Weights of a small transformer language model: width 320, no biases in attention or MLP.
Each number is 500 + 25 x the weight over its row's rms, rounded and kept within 0 to 999. Layers, rows and columns count from 0. Numbers have three digits each. The size before them is the row's rms in percent of the matrix's.

# down: layer 6 MLP down (transposed), 640x320, rms 0.0432, rows 135-234, columns 64-127
# up: layer 6 MLP up, 640x320, rms 0.0652, rows 136-235, columns 64-127
down135 102:541521543512507525548491516496529481511530514495538490539485523497517509517532507485548500516545527489509488496444474492528523500522470506477518487533477492522473482464491476515485526494457496
up136 083:446500498496489554491515483492558511525506518502483465522474490488462539509524481475501539508504488476481481513507481545513515543547483524477542510460524503483490480519440532478500488524474522
down136 096:490545515512484476460485486516517509470505503500532536513480527500502511477461446516445538463499571503524515480517478478523470505516522501494488504500486485510498501519461471491459496515513511
up137 097:492469500485498505466485521498521501456478455512467475478490499514523550513520528514519516522508464459519494484535472485513519483541484491487487437487494484507527489476488517542494457512510515
down137 096:476470459487486493528480491492498456497487489519493512498465486483494517528465487508485496505462487528506532516512511527482461464512500491471482512487513511509473487481497527534484523490521482
up138 079:482507493483491508498484522503465544487484495503450537508494453516533548546481460456501518463530470478489477573481495462495527463544492485487521466512531505488489470517487551486529501466456475
down138 090:499487469490479484501484539509490474461511494499501484484460474491511476501478467475488493470492524520520488470495521466526470493502506501468494514478485516464498543503536486506508533522503489
up139 101:470543499503493479532449530497540465476452529516459541502489513469466514471542444506487474467518481487494475483518494516511509459480484498506504449441526509499484534499518555464561520479536484
down139 099:519487486534483506519478465503488471504547486523458484481526542535529528535522502536528501479492529529501505515528477466493492518498510486525520525528464484524516462497452514506481502486506541
up140 105:539546530516512478499489549495490478537464482536489467504472525493514466499517509476503499482498471470498539450519465474530466496464475506482490492525523516489428508486518522473478503486493490
down140 106:478494449530509546481475492523500479486491473484463482494487458490494480505455487467496533487493516545489488557520519533528512499493511523515476495527468539537491446527507490517491495504512527
up141 106:504533515483463538494536494520506528474483477542503499510495537494487541488516495525496483528483514531461489499524500507480524504474519507498534465506532489481498493502538508539534479499503535
down141 106:512544499493547495471482507485517493542522540500497495490485481511491501553487502567496459485495510521525489549491526512505531549513502400533489489509470495448498469481510468479452456495500494
up142 098:511496460523507542505515490505473485522455503497444562513489485540536521538461485457511514479464494485504494502476460470483533433542487546504538495493530511491485496516505517475526481503529500
down142 105:530515492521526503498510545529499506501491505501476541511485488454527468508483509488501461536533520490485482496471512521499457508503545513478526498545491478553543522458487526529509475548498449
up143 101:472528515520441515471507505473486504416520498522443490480538514508515518502491491495502496461511537511461479480512501477501519508523467500507458497455464487532507537504518520513515456493485546
down143 094:504466498470496490448511500492526486509501521498501481508489473476507501511499531503533466524484502494473482536526481509547497515494493506519506487517509555448506525498524499465483575547504515
up144 084:550491461490497546461513499496517576445506511521506498474459482493460512534514493480555541526520508491517511520529536528496484493499497530477537538519467481501508470507477508515519456477487499
down144 099:509542532535475475484522529495500506484473461488517515481534466522485494485458491497530501502500508500505486507471493484493483490497530475479515558482501463491492505505530480517517461455506489
up145 097:503551493512495485503516531461490544491467512514518462551497500521529506477550470510510476492476476479488438462473483489495523445514502501496492504512520509485506512537468516539530509524461498
down145 102:525536497475509495468474485511458485442478528478459515515476496526508479507468442482478501484532511516495503498487513500495546529478509492501463476527496480495482568478499488485492518494516488
up146 107:485509542463505519532469500525475516482528502520461483487522500507480527469493475526487492533486500484521519508460510474515474478509537520466532509452502470467497516485513562508490536540504527
down146 109:507481483550528509475513459494497474455524481496533503477512497501485532527517467484549505517536496510488510476503487491523502514490512516493515512511483506480529503530526499465477484515539458
up147 091:470483475499433512509506475503503518459537517527528470502535532529457525514487546452507513520462471495471472524511540517511525486494463534511524443495461476490459454489523512493532479502499500
down147 093:527527478483509494445501506468499504446472505461482496499495538475456482448500500510486528505486509511491462461505499528491521521472494517500510470535535494477538493494483465508478507488500500
up148 100:446489481465490485536512516515551486541492504477499499485508540492495496473515494481508479496522521488546472488480513547522446513499535515501455481490500463521500499480533507455478504515516490
down148 095:501499497468481500512499451512464500531524502490521518487501467523520488519492532482530484506531487477515518505541531462452484481513507544521546481482518481482471515495521495493535474450515526
up149 107:497528523505499478483527533532515462513520546488524442494494519498491529472543487538504485546518475487487490505507514517521510467489447529490517504535567443460469533497529471490521506517476538
down149 105:504532486474456482502507484490524521454509503500510509507461490496465528524512468500496481502464508524478484487492499505484483540466506517471543476477511460556481487542496515506504529475519506
up150 101:466506513513468515533475484521518518509485479581544507494502484486502512511504467496471510496453496470503534452483535515547515498521501493477558469474488519529461504471547517476551535517495494
down150 105:545468513490484475468478523481513513490513463505503502485506507567505488496494496502520527514478518476487511447512512498487475462475523496526481484529538441506510491496507501495542509500536507
up151 103:539572494468502471563537540538490485490480492503517541476512488536516492528492500472466536477489476488495495524446576501479506497479471500483523479502526471499452496514469540461486508491465485
down151 105:500399534510484487506503493517548495458524550449518502452437528483503505535483523525511511462476477486488516493466479471485465496524538482520502489507504503527552484509499502589509496507517474
up152 106:478502452529501542494513519501510485498482447526526503499465452489539525486498462508520462477505464512485479486502485488536508525501567452500467508484461489501480500437506493551525483509505501
down152 103:515478495464502481554481458462516480524513534473480530494496576500452423530482504503548484520502523490494523521490504487521511518520489523487499503506498512486491504465445473521507517520500546
up153 091:506543486502508523517513509509527503419465442481515525527496471485479512485468436521488489471481484511500488488506514489497520524482520504493546536473453503532494503464483504512496518486505483
down153 089:501449502479494548518512481464502503513494537545532527515521555527489534541516485459478510536516501506459505543476521432462523517479487525522507505520529492478496531504494461531437513497495544
up154 097:552531462487456468501453516509507462524477505469474509512551464502455509492510480535458456536516464480475473484476496502499542487523547468483511512478455477491497513496519505533496502506478523
down154 092:476493467492496471532543526553483542471526521526481497476442455446499480502491500474496463508548501476513510507528503543492465472528493469497520512496508458492503460507511478499497490460491471
up155 092:533529497507479503517469508502536427481498523525487524470519561517456517482534464476520485523477473528483466505510493505510525501509525484528499488520477518520532464487517501512549493524511493
down155 095:516484496497473517506535433504465527482472486470526459519490445491521479468472502514461483526488514503502513491442507479535440524478517533528497518499494479485509492511477492477465488476507499
up156 099:511513521518486496526536513505506496493465501466501485506482522494505490446473497515531551488518515480535498503520520508477553483542513493484535484494528471481455491506502521526548470503481502
down156 093:544508467490465491511512450494502532546545522495536497474510530524480497528504517531527480470481513507486503522525489493475479487491496497533510509531526485470487498504501529513535463485506492
up157 105:490511471516460482518496469513545464500440493504482496492510522509484485456504531532529464468474508478516506511499484472528531490496526502508481507520513524492477496494559523483495489529508498
down157 097:460479479477513516518483465537488488469524528521518476511453509465543550570483491492559517466469486484443479532529518498488499484497501530471507513506487471510531470456509517493499521511520512
up158 098:454543531491494488525553531462507507497473524495529529500498472499471458472528490488502471469491450490515517479473499490448488513471528518518497513485508485512456481466509487481600511514440479
down158 089:486527522519481519497495482447532478545489518494519523466512468500495506498471473476492530515503486451500485520524531537485562483467511537560473510518497462452495493529499488454524526510511520
up159 097:489522476536469493514469499467498480455472549524497515521480500472488491488478481521475514435529516510539483450483505525479499491480550463488531436463480511509487509479459493476503460492494502
down159 091:521447493516474493496507523523470468499512498505540477511487486530521503503486540479509547501489465479469525507505489479466501509542459460492486491535507534492509484494457517480483499519502497
up160 107:455582455530511493504477473460538538488489523506498527471525525494512496518498497482491467505453469480520506491532516476509543506445491461505477558415559470487497480501506503497537527520480561
down160 110:508510494481499505522495482498480515549456482427497511464514529462507524520512504466508530519488509496488459496531488534485529520504479501531497483531518488480530504508489519493527523490507515
up161 099:534541527489495501505479482548522515478480538488520486475516471507524511533461500477509489510497477495524478545487471471492486477491492506486537460473503566489505482512462542544532516554522483
down161 101:485470492498498487526513469503514499447477458530549504445521501484508514492514504506522522455474495497486521510493541494521534502477469526467500527554573491537478501506494475522489479509491479
up162 096:512513489521525502495438461498525531502479516509510496496452510465538563514488473485499539534482540512534548458537516472501531508501459500510479508509529476533503507456497492499506480521494500
down162 105:492520449488489450528494476440518486524486517501525491523503553462484483494488505494496494510496523477492479503420489505539515532497466488525470482521529505536479547519507504521564505511498527
up163 088:476483463462471547467505509485527507500489533491496483488522469557526478522510515526497507498470495446461453518532473517521536501482504505514515468505503526489485491463494500508527455508540516
down163 094:495468532461484548507473512461469532505494489472520528509492493541515490450468480518504478486487502487492496473536492473548518475458485472492528513493508523473521509502474509522519503458503501
up164 098:519520542489502521463483511520573528469493515489550439508508489501504465496511500515516506504483529504504521516515494492549516531491523482471528495536511488554464470477505517481527456536470523
down164 097:477542528476487491498523467500499502520494502480498506470514500536521473512477483472474524511569501492485492496472521508518508493477485489482509492458537518456494516486489506493478510489439513
up165 092:514517479516462498476496478494520519486511515527524480479495526497521505540516462511472518502506471471519520504548480525529555489495500493485513544490540529541478467470520508542484511524493538
down165 097:482503512486511518535487449479513488494461492493472522517557469537442477539503517519501515510547494515530476503476514506519477509505517461486454475524504480482485494542451487483486515488507491
up166 092:509503471481534504553533481510500531464513476530481521487498498473478480538489497506499480498516474518495531488456535476525506498513484523488499501483506511522484485503478554514485512524438490
down166 089:515494508511500560528482481520510515520496480466519531502471469529533474473467480456515506482489506478528538485496484512494472508527520502481545496535502487488524501487485474490449546489535491
up167 103:535532471487496494514483514506549499501469546509499485492468530493495530456530480504492490512509439520510499527476511533482499498507521513511460513500508492517482436511494536475533534498527490
down167 107:480530479499476498470510450521541484484497492468529467486485511488523546520533516469484525496514501506532530482510486510512513510537476490537503548521503469496503509499500460486493488510480482
up168 115:525542551497492538558449515500526513490436488496518497493506498478467489477509471491510508517464483458512502490513508467486464497523536495510512467511486524551457496492529493524513517527471468
down168 112:484502486537462467489509511516491515460508493497487513509514474504493467464437545515484498523525495482534476508518487490521476513493527524490526492528499461441525466483483441545526553511516503
up169 110:498525484526494479532464500491483462464492513499517470497531529554479516470511525463476518504455516485502476502528538478507540481535471508479463545484455533535471486495477504506502507518504467
down169 097:503491439494448524489524494501461470516484494512540486475467489463496505479498506504531501514455510501552509516518458523482517476460505468503506463545524482500526545492502498495479472505502473
up170 078:507516530482484510491518461510541478469521541502519531501502478455521511504534555490465514507463515473545551487496541480472512533506509499495562510466496529556499511493511513545500417528543529
down170 099:512523516490511505496467465501520521476528468510473530500470510491504517519485457507500464528480555511517488494484482478538539518519521501501489526502511509498462517516524526486508525527549502
up171 095:483527492525497498514538522482512513495486522500530494505466567484488491534472466471486537497481478494454483522484497518478526517497485476493533472472557527554510484506463494500527490512521498
down171 100:478492508457492461443469534520505481548458501529469506496494453477554496481470431488546505485531532463488513503532513442467512482534469487481448481472450503531494498460471468471498454496472515
up172 074:529511513494479517487520514527543501427492474489481508482505504478532485510513518494499503485460537530537490447463516553479473511483515491462483477473455479517499518505487526518515484487510495
down172 077:525515515530505484470521472466484518529471535514467511514525502515521534450526491510527509504518457524485505514499482480538508512539473504624497508509519489448495500496504508474474469533480505
up173 094:416508523499471509495486486495496514481500472524477465532530512483514501525541526471492448489492501506493517508438503535540508513490514553505525481460474514513476530457504503523494477539520506
down173 082:508504543473500509517464464516476519518496515481493511527523433485516491475472497518542472481490483504522518526521496491477479452548512495500512505560525514450493484504495493515519514486481527
up174 109:534472499534470537501494511465546509516482509511473451463506463486520517473489480540501510507505502493519512517480489491503466542523529509505499472501530528481472501510552527472517494487491498
down174 096:458529509501462517509477468520549523505509544564492502516495548491492495527524519525508498507502496512487485516497511503483490491488471498532536501509500482481493474473488431542494461510524498
up175 103:495539515466529539525447508484539503525484506494499487508498516501502434532530467495464525493506497478493488458502455494474503489453561501495494513496507455533481508474513515492514509515494547
down175 098:511496491528516500520450467547518459491490498500478472518514467488482536497516514527500476488471521521511494508490475479528459489490479501513465485482499462515467502531510510457480478506506502
up176 104:524514483502486473544511515532500549510456525515521461490510552500543458476487482467505545521510484489485507468498540471504476549511539509511494510473458513496462524495492488548499555527521477
down176 103:544496493508514567526499508484501503489483486512497494495480505489457548508533518526499502492498510483452482502442499469507518479501516484503493565521485490471481504468508490469477479503526512
up177 099:499499510484541441489485522560530488510459464523491531487523488474523499503481489516472453524485516519485492522531497489497488486496500484500507505507484528470502484508512521480506471520488537
down177 100:473553526529512500493477504490526524469517460506510485502514532523548484463480502476517500519458505490487525506515508483473457465492474518465488489541463483488541541513485512517488516510466456
up178 091:521505494508528504538496508468508469519489504507519471467448466504462499548506527508519515523501467488518508506492523550482489471522520512481495529471480547534497454479514518477477480533473552
down178 094:525494515473471519468520491534512489475521500476481473516489478531477503485515498516525451519489511505488494510469510476494481493525536468465547540532501501432500541481505470503488534506505516
up179 107:532505514508502456516531535518466531539505547503504453524548493490496475490486505519457425503511480524514489446492497499468457488480496508490465532516558462498540507497490501507547503544484523
down179 099:474529475517471473508466499502491550507469510474513478438458537484507501481493535545501480484508510503472501547530487493495492528520479515506471502548512499460486513511512538518535482465484507
up180 108:511555477475467494488504480490484503462471494517464503505531521447508520473529458512504472518497477474518478527523494495497463491470511480499509470500500498498484523507488512551491456498497552
down180 108:472554481528510520482498504477508534485508490506474541465535530521492523518490484492509513472506505536486500552535506513462539471494506472530522468471481497496490538527502475451492519480456519
up181 111:474508524485503506546553509530562476497477483505551529498496485504498488491500476499471513533458491485510477530511498543465520511521486492491506483492571498502524469484487535487493525530466537
down181 113:499464525501499496502508510531503499467494421466494513471491519454534489475532517496532488496476500471531488508461481544452439517520511477463504499504509481546503512481477537491519492487530478
up182 111:487515482503455503495503516517510486470495507511561548492535489490503491487504475477507493515502527485522485506504528516483489473497548455480499464538494479491507522509527500522526504510502510
down182 106:470489480461519475479554512487494482507497516499518500508505512497519511462530521477514487455528514469542479523442515539493473521498493492471488497469482501490462504477501508532495516492491522
up183 093:469500473506545506473493538542491509461444518503507494551540509476514506475480506496455470493503510492479464466502478486487502499454494470514469472502500451555507522485518488505518502552498483
down183 096:441463547498487476525495515474528471492461512483514487503509512526475480463486488529471532507485491532487512512520519448511497481518536483507500492534527497563528507503497472503551540516499496
up184 114:500516496474516497513496505484497463507495490492440501534533435470503518475461494471475496470495526476527517495532475515511518539522516489483511516504512436526530508506506529519535502493496548
down184 113:445479468445523521519507534498516488547539516459523520505492511464518526516491523514484526493516426521484553485511509495502441495505507479466552518553473520482521480502491528501490503513523501
up185 081:504499504561471540502523488536527495511475478503494485518508488511507517506556588506534508496488452483467529492509500530490488537514469479501521505489491488547499502487516529491500484548516552
down185 095:525550534508482490483489524493508476476527497501504517483470540467471523474487471531494477481470518544486510475466524475521475515531526504475502515491479463524492497486498506518488509536528492
up186 085:467510479477495551517495507502517524500490489526475474499515492520497503516479533475491544500473512509504507517535531531488512471501505519494500488524513480525458464471494524481517478510504489
down186 094:501523491453503522478477509471514485484449522522500503489464474548516485503508485518438496497496521492491530488496498503487509483476511548523486510490473505466487535520499500521490475507500498
up187 087:497509511520513529462533510530517496503518496500501481525533509517489469508509493533515474473507473514493452489524470530495507517496484481482534495526438495515509494469561514500516443508509500
down187 091:472489504470495454539486533476529491505471470531481496449474529518513476508473493492524514515507531464486500480484503470517471446486505517492496525540525539508502512535471490466511505448499494
up188 107:483529506504482484517523514484497512466441495545489509496474531505484498497533492492514516494511508524485504496437482519534483488554533530488465474477517487484535484466500493528485459511486505
down188 110:535502475475538496483566525510535536489500500521480482480501478537492498433501531466529501504524490496501497525499520517497527510496488494475502493525521484471510454515506490498524548500510488
up189 108:507501534521495480498547495501503506481477483531512517519490527465498540493516462533509509525505466510525471444519492445522499478471520483495506542447531530535533524457491475535506483506439490
down189 105:503475509510522457487475504498534504484493523507485525479526474542504559484492491523526512480457507468481474495548527549477489493476517462546484460487477484498513488557466465498504505523497476
up190 080:498471463538477502519527543501449551505477515510499484468536486462511498491450516482521471497510454515509521500526570544475481474516517502515524519487503485529507482485507472460498493483469545
down190 096:507534507511470474468496543512447492461512474477538512504492509484473525489478489535499455493526499546523521445472498493524493513543521458496523456529543473493534493479532513464471500491506494
up191 107:516537462509524536493477519528483506528493511494483479520489480519474506457549519501433472472498517501429567489518514478522517518501484525485489523483527482489482513502533517466490488505493491
down191 096:457441520506460491440511492541457489505521449500479489483507479499520475516487530498490505478519501496494526499504537510500476502507493499504460509491509499475519478471466542573482514526480514
up192 096:520500505505484506505503495493498490518493496508494496501500497505492498516506517512465520549500450481539512460502531480522478537520484534489523481497487525473473444494516539502470505521504501
down192 097:457504544482459493498534539504506521520492536537540547498464492481465463551434482480479472516509504526479505530509486511496436503481542459510464497455510497465528487486487486514490510541520510
up193 103:532479522490475510510472513513503548524488523516536526485515466491498516480496475517482536478483528536486462478503521459523490527476458512496523552491515549516481459494536516502506495481516495
down193 097:530542547502474474507495450484480483496493495457479486491511509508506478496499492494528513516493472445452505491539495494492459501486498480499475552572447530497542514502506544479522522462505457
up194 103:532505469517481466536490505466513481504495543489464480488470451442532507514505471555499532487498500515487501479506516515520514505480495458489479501478543513520483513501509526522488442509481545
down194 098:496464499472429524483499539522524507508524475497516532505500508526528497519498544494515508523472478503490509518535461512498487484506474500506476469491508545514485490490502488497479556502528550
up195 095:491487441470497519467508490466515488460517519496506480496505501492474501526505494485495484508529504506511482492530487479525488469529494482504535522458463502548479481463497513497500518534517479
down195 093:492428488474501504513508515474520456499495534502493502566474458524540539562444480517500517474530492493465490536477528509502529530483486485484471484495528507506488483487490517511483510472525490
up196 113:505503463514502512477525512531531504504468504519550532444512501521512468481482503478466483522516502506494502473509493543576457500492534490491541500469459500518487500471551475451515514497501494
down196 111:522468530503492470519485480487519491485488463510480492536506469494454544487483483498515491505475467484465552511465476500495527528507514482510497519506513424493502509490516487518484519537471509
up197 106:489556483514494521534497479487506470490501472566495518521496546504492489530500504483469484510472508483524508482526497481523520497530472529495507434443466477528468499494517516478506483519503524
down197 110:507476519500485465478521531560520496473426509493500551457482515497499523510485500484457525511518488507443490490498468494447486497515499509513486535493536508470531480514513485509517520489499522
up198 082:490493482530524478532532538514529506526471526531527450505491549485513476498473518505500525518528487498492494481515500541498516546490464496506458508492453508533493490484488483479493557497458490
down198 092:491529524480492527456495470514515500538522480482504503528454550502487507490510448481494463470523509526496448491473479504518483479493543499522518487524539484479527512519497468461494549501478495
up199 106:514507546503481483531526539501550497484491535561523496484521549520450535475546538491490471480482516509492508521481550493521524496506464547492473531489482509473454454438521548505485473544504540
down199 100:541474481477510507480513495484503528493484507517548503483521508472511506506544501522510530500519518511495454519471482464475502525513520479525523502542469503466451481533515536518515457486545502
up200 077:493509464537516504481541486541467506482521523508488538498510450503510538529461533486499539486518483498548488537465502484502503512554486509505581461462547532508530516488470540522498426484515507
down200 091:541514536497520528518476552491479512469534481473519484508480488503494479509497440508495486489496547537501488509458567493518475492516568493500504505486500446536478498458525515476467463513580500
up201 099:502500547467473520519517530496502555461483477499509471488503477510521529492492501503509500492457525492492459465510511458512506469518564507509476473464482489525503465476530509494516495541517526
down201 096:477496501468506495469510500479485481460543535465514512442508517539507500489496521449467505516533502508477506499520440458498489504515470504515492501526497499473491513487508488491502505524523511
up202 105:470540448493467491530498526507508536542434486502535491531548473482491534559496504499472521520480459481474519450470534476470510469528504551511453540527541489508471467487516558482519509483489509
down202 102:503496510497466495461491504460501500479523487511522498494490527467492493541527543472575461520481499484513504512497490459492484482504501496488472518531506507496478502464514555493496489550496499
up203 103:524513487505420512523536524505513521464489531492455512491497490514468536483538506483490552512492517510526495478491528486500514484551491476492513486496474417503457465470513538503511474515509517
down203 100:513500486493494487498525522520503517527536494455409522444513543537508504504505493489499500496489483481522539492504496499476525505505498556487476492488530477532521490539460472534483460455487518
up204 080:495502502459497531522526493464488497489464502497490470478534503479513466494468526517482484513485500531483539526513485507455532466496500492510496461498521473541488546496520487494513445478552538
down204 094:510505508493470481489492499502486466472494495490511522480479511486485529479495492556490498504496544494497470448480516484498514500483496520509453516498479525490479526523502463525481518503521481
up205 103:481489478470533553507539512509555465474484510508536502504492458507508503520489534539485515520501473476531497508514545497529498504531513522481468493496474473508461492464465573502500504501491515
down205 100:525510541534487483523518511505517519503516517498496464511542550521470552507505467494547509507488534507473512535493524519456482547493493496492477487491489518470493482469513501529508518494522518
up206 110:500517461500490476508460509484511478537471503545494465539485440511514531468512497497451513542492513530486496477500493474555464545506502508512462486522500507475508485487518517551489502524489516
down206 112:471507565521473515513523512508480518473495543493465495483488490446553502513516485499515442492525524476500471552468540499445479509502467493514485496452487550477477489505475507487486539493484541
up207 089:474483516524492504539512540516518550506479496504513487520510477477477515485535492472523522474502458504504512484492507528555489549533496488494510519511536512506516497480527545499523495516473494
down207 101:499534515485525465507488501510506479482540508481495502476456487538482481518452487530525497496441511532526477449517462501495523464475514471501504502527489487505461466500484542515494520511534507
up208 097:555570486538501530512478517510522505497508487507489503503487511502489482516483529484521483509530494524491474480440546481465507461481472488513513525439491493537505511505476506519474484511502527
down208 094:463470499503481509494510479506484476476515501513523502510546518525475484484526542477494468490473489478502539483514480469525516530438519503494465490511509486497528496542482492517479504473483507
up209 104:493488527515535475589509506503540503462510485511453520475496510497486513522468529434455484500486477539472533529476483504529502535478540485499534447498547470522524506510551520543516526493513490
down209 115:528449485497499501489494476485457489431484534491487498513486515497498494487532467531501474485486492518480502520480450496478504510498490514480503540542521502506503482492528514467498486518499510
up210 099:467513463540434459531490490475507494506492509510498515493503526503476521519485526464530501512451515532546499470507512509525534503510525513483521544500534483509516480522528475503470540505499540
down210 098:508557505502518490523501458552505469503502492561469531491479555528477553498479468489528494461501513470520500474483490490491483511457496525448479549485519472508533489512557455476503554460506516
up211 098:494508462521512512475446519520493534498490511523449484539505491477531524493482441478488491563501512500478488465517539507484490449465519518515492539468496507535500503486519498503505527489460543
down211 104:483546464504491522476501504482513498460492479483461527487507428488467522529489491531512486488510496552509501493468476517525501497473501500498502489469494507502530498500507530462483505500490495
up212 089:455512521517494502513534505513491520486501512518500467475499510483482515497540523497447492495512473504511489515539535533494494528486490546506487534512491505524493510486512496493484494510491524
down212 090:537478446493531502498487536480447499490466488477487465523481484476504510541487522493498516520488511503454518494499500520513542550468520513483494553556486495506473525498525497478471507517515517
up213 099:478559518495454470517479489532555528511466510520512512554512497498458471510483530516466511491482496522451505509450525504538528528495485524503479494514523531500484489471510528504538505503484522
down213 092:509589449458524534508501533469501522521487486495474526515476517505508529482523550522498513504519478470493505477507529520470539538522518491503517520495496517481527527502528466533526489468520500
up214 100:512528511440486467524494499497559477527510505499510464542499486464470479488528480478502516476529503511496518502535506508476486537514504501486496498508535522518480480479480518506487544509502494
down214 091:522413531506502454455520534513509513526490519497479494484500464510482467484510501494482469542490486475494487514500498548440485515536484569501474490498520519483518474510510526517489477506519510
up215 094:506522510505500478522516498492482491442520500507496495502536507487475531523529534459498528528477488476492551497507532544536495509495489508491490484502471502519462474494496541505542469556461567
down215 097:496464533480521445454505475477506468496490516498516490497479572517495513470534497507504513507488538488472516524488492479527506469486491457489484503539485542489525533483508473529510569513487477
up216 101:536487509503472550503515521551498503476480492537527490491522487506512507527431519534490481513499479524510521504547510528557545504479480520489524516473496495482504525481490532493503499499475503
down216 096:526471471505521484488550469552485453500557538494452527458482525519538469483527500503491498496476486506443498478489457496535481501506468466502500471511475507504506471473505472537493519455462512
up217 102:509492496490480500500522490519519477551512496494503509517470498459494476491529513467491501524543513506500526480465531525499498502499501549502570486502493504492510513412496481523527485513476495
down217 093:495514478499508490494500480522520491493482549487510513546486491525567502439524447472563499495472487527508486517496475475476503497471490480557467486534507498517502519517528455521472436522524472
up218 101:502511511538488513507517494511481523492478526485500490504480443487470542563506500458455504511502519468482515520486487484542500453528498525499506480530520521501521445523502512482500450519515514
down218 097:496501505489479503500538489491481489481510480499542484533479478462454504455501496503467530481496462521522498477500552547519468517469525446502417525534521508508485505515501555524516472512538501
up219 096:479486493524436500491468473516515469521441494509502522489515490491521531444485502495505506494524493485492520509492487492485512516507498516498466525456523548526499532485534517514494476523516533
down219 101:476451457487488507507490543485502499489578544507508516479541463481521496533476484521523489472504529542560497480492460497521482511508497497474492475513507432491460554471502509505475536488498511
up220 108:517513500507491500531446537474493515509472519534524458525530504491488492488520505440500511513510479515523545509469453545552469466458484465501499494454494529477487546467541536479491509498528493
down220 105:525497508518461511492509481525507515497510494473502485487484437475490474518540502532503481443535483510488487495504515507490537492545490535493466479506483493501518515561523515521487502528466487
up221 101:490531521526458537526520507518545509501498523510545473503520500506505472496520470504530528462494467485507492480485502494487508492487499490485496474471483458510470487471493504493491503528527509
down221 108:491509492496492504545508526470488516517518480524474453542517511505468522481519465525501501474520514533515486463506455470565513503487491482472468475491481465478498543497500527503512500509513529
up222 077:510473490494517476482475526514508498507493495507474479527545503471502474500479494461467507521473540464505524506491481517463476480478459478490508495485534536503535513505505492534494515521457545
down222 089:508526496499484502450442483509510485438522495498503535511496462505464484497494460467479508496468523537515494474497487484540498536480505485467489538527497523476489481520511457495498530528510455
up223 090:497504480513498508496458502526558526470487514529524481483529536506479481496500456485548497479521525490461409468512490472529501490488532501502493570495550488537514512505510508551459459470520496
down223 097:526486536488515467483497502515452506533572460492492480488449456502458517460524518527471483489519462494509534531489516505498516513485465481498489470487475499520462538532501470454563517508528472
up224 110:574520508475465519524502521506510483512480476505492485500488498520503531499477505504464476484430482469542535475469465486498477514472502508487494460461469515546436480516528567551501520524543561
down224 116:511459481538518514514469510476503519506502521487460488493471524456501456510511501522530506464481468534495501529505523479525463508506492475507501528500439556499516518524475487486519486520519492
up225 100:511514514527469512505519504455544455508469501446492522512521482499533525499491495498518514482521462488502504479508505491498470532485527455500512451486499530542483522467519532425492494507483507
down225 102:458525499521482547501515499487473507437517489500517490477540459485506483498500503509509483471488486507447536450538541479512522487543421482480485488515523508478489488512534522545453474483490512
up226 110:525468453482454522526446532478476543482458505522531503502556462456515470515484495457497482495503482499540491506474528499504501506460514538512469543516508534514485459447509512488540515516507493
down226 112:494525505453508544508492492459461492454421502485447492450471484493511506529527505525512490475448495453507452524456498520494501521473521525463495499499453495486503540511533494489467493467496484
up227 103:508529506507503500520484548480532485520450523511515514531510543479491485500536517505494456497447494512501467540499484477483501519483467498458492517438512501478522544503506525502499520562512539
down227 105:497518477537515546487508467501539534472529528485481469532463521485537463474509528434488500519487510522507472496507504490496505466492529485479467523488459492488517521532541497544483479562517505
up228 101:488478507515485477519506506515517450509467515525513537477507474536479485451531523447486499488522496497469476454496510490483505500425487470495517499499465527531456486462528490473524494485476500
down228 102:544474493490488505528516473505510500494515527533500498506521508503513434531470475504482482467536496548487520499473532471505513537522521505528468489498554493483495511508545480505488480488500460
up229 108:470510479480487504491490467503524515501517528497491519526457511538518494530487510469492527471470544487526480449481478524534507533498490476492531493486504468492445487453476544484466553506542535
down229 103:493506458508466482470480456521480493463519511506484517493467499497493513527495478529489499495472502539478490549501491499464517522489517502492432504515509488514473449502502517473502478493479483
up230 100:477502495504474474551440482511504480499478557502486478497501537499483540516483494502478481513521489510502533463488486505504497531488464499504499479469519480531450532494486546490506524514552510
down230 099:548491468516479462516544508541522488427514496502518444503505498520520465491519522461508486527457467492483515498486501568474484502516507500498492491491502504449555494553479459499493482504476484
up231 102:533513547554491508513496509487507534560502501559503479462526517497512533525497491503467461514512465514494504477481479484498487523500474522509484530486477476494506475472523535495514496522500528
down231 094:484583498475499501513506477463475475509514487487531491476524502483497511565518521482488518475512512515514500526478503489514533508509544481514506522502486491495506465466516501523522488507486513
up232 117:497484478513465522500488500495504556472466500538522468504473519476466484452508463521504458536509468477469492467512458511517510470522540484493478502485502464498476491472485509490510524532489511
down232 118:485504511470501514469524467523494545518527507528485508525517540475462526472496523484484485536502509534473496480476505513467484487542516514547519492492514519526501482503527489499492518532544489
up233 075:505495514495465468490530505486547508523477501534523462492494473480536550485538490482533488476492491497510510537540488510483499485557481490496497475475504533473508468541488500524476471489521507
down233 089:485513511488480503438480496478525519497543473487497521512451482470481493506492466528498512490506539555512521464484514487492519493509527516497499475540470510496510530488507459516462501476521475
up234 109:470518479524515470491535508491487517488477503510493480506517445482524528457481479514522494540534507525487503463508474490550512521505484527501462493506519513526528507464486486513477487526447541
down234 109:519458480537514483446511545489503493486519530526483525524502479498506503490545475519503483555481489527490504496498490467539496526525496521500484494497490453532563482469489486496489489493492508
up235 100:485497469481520497492447512541510509493475468525506489453539535510492505516503501473492467468507542460481509490549517490496501517445491505507494465489491507509438490480535482508518502482474518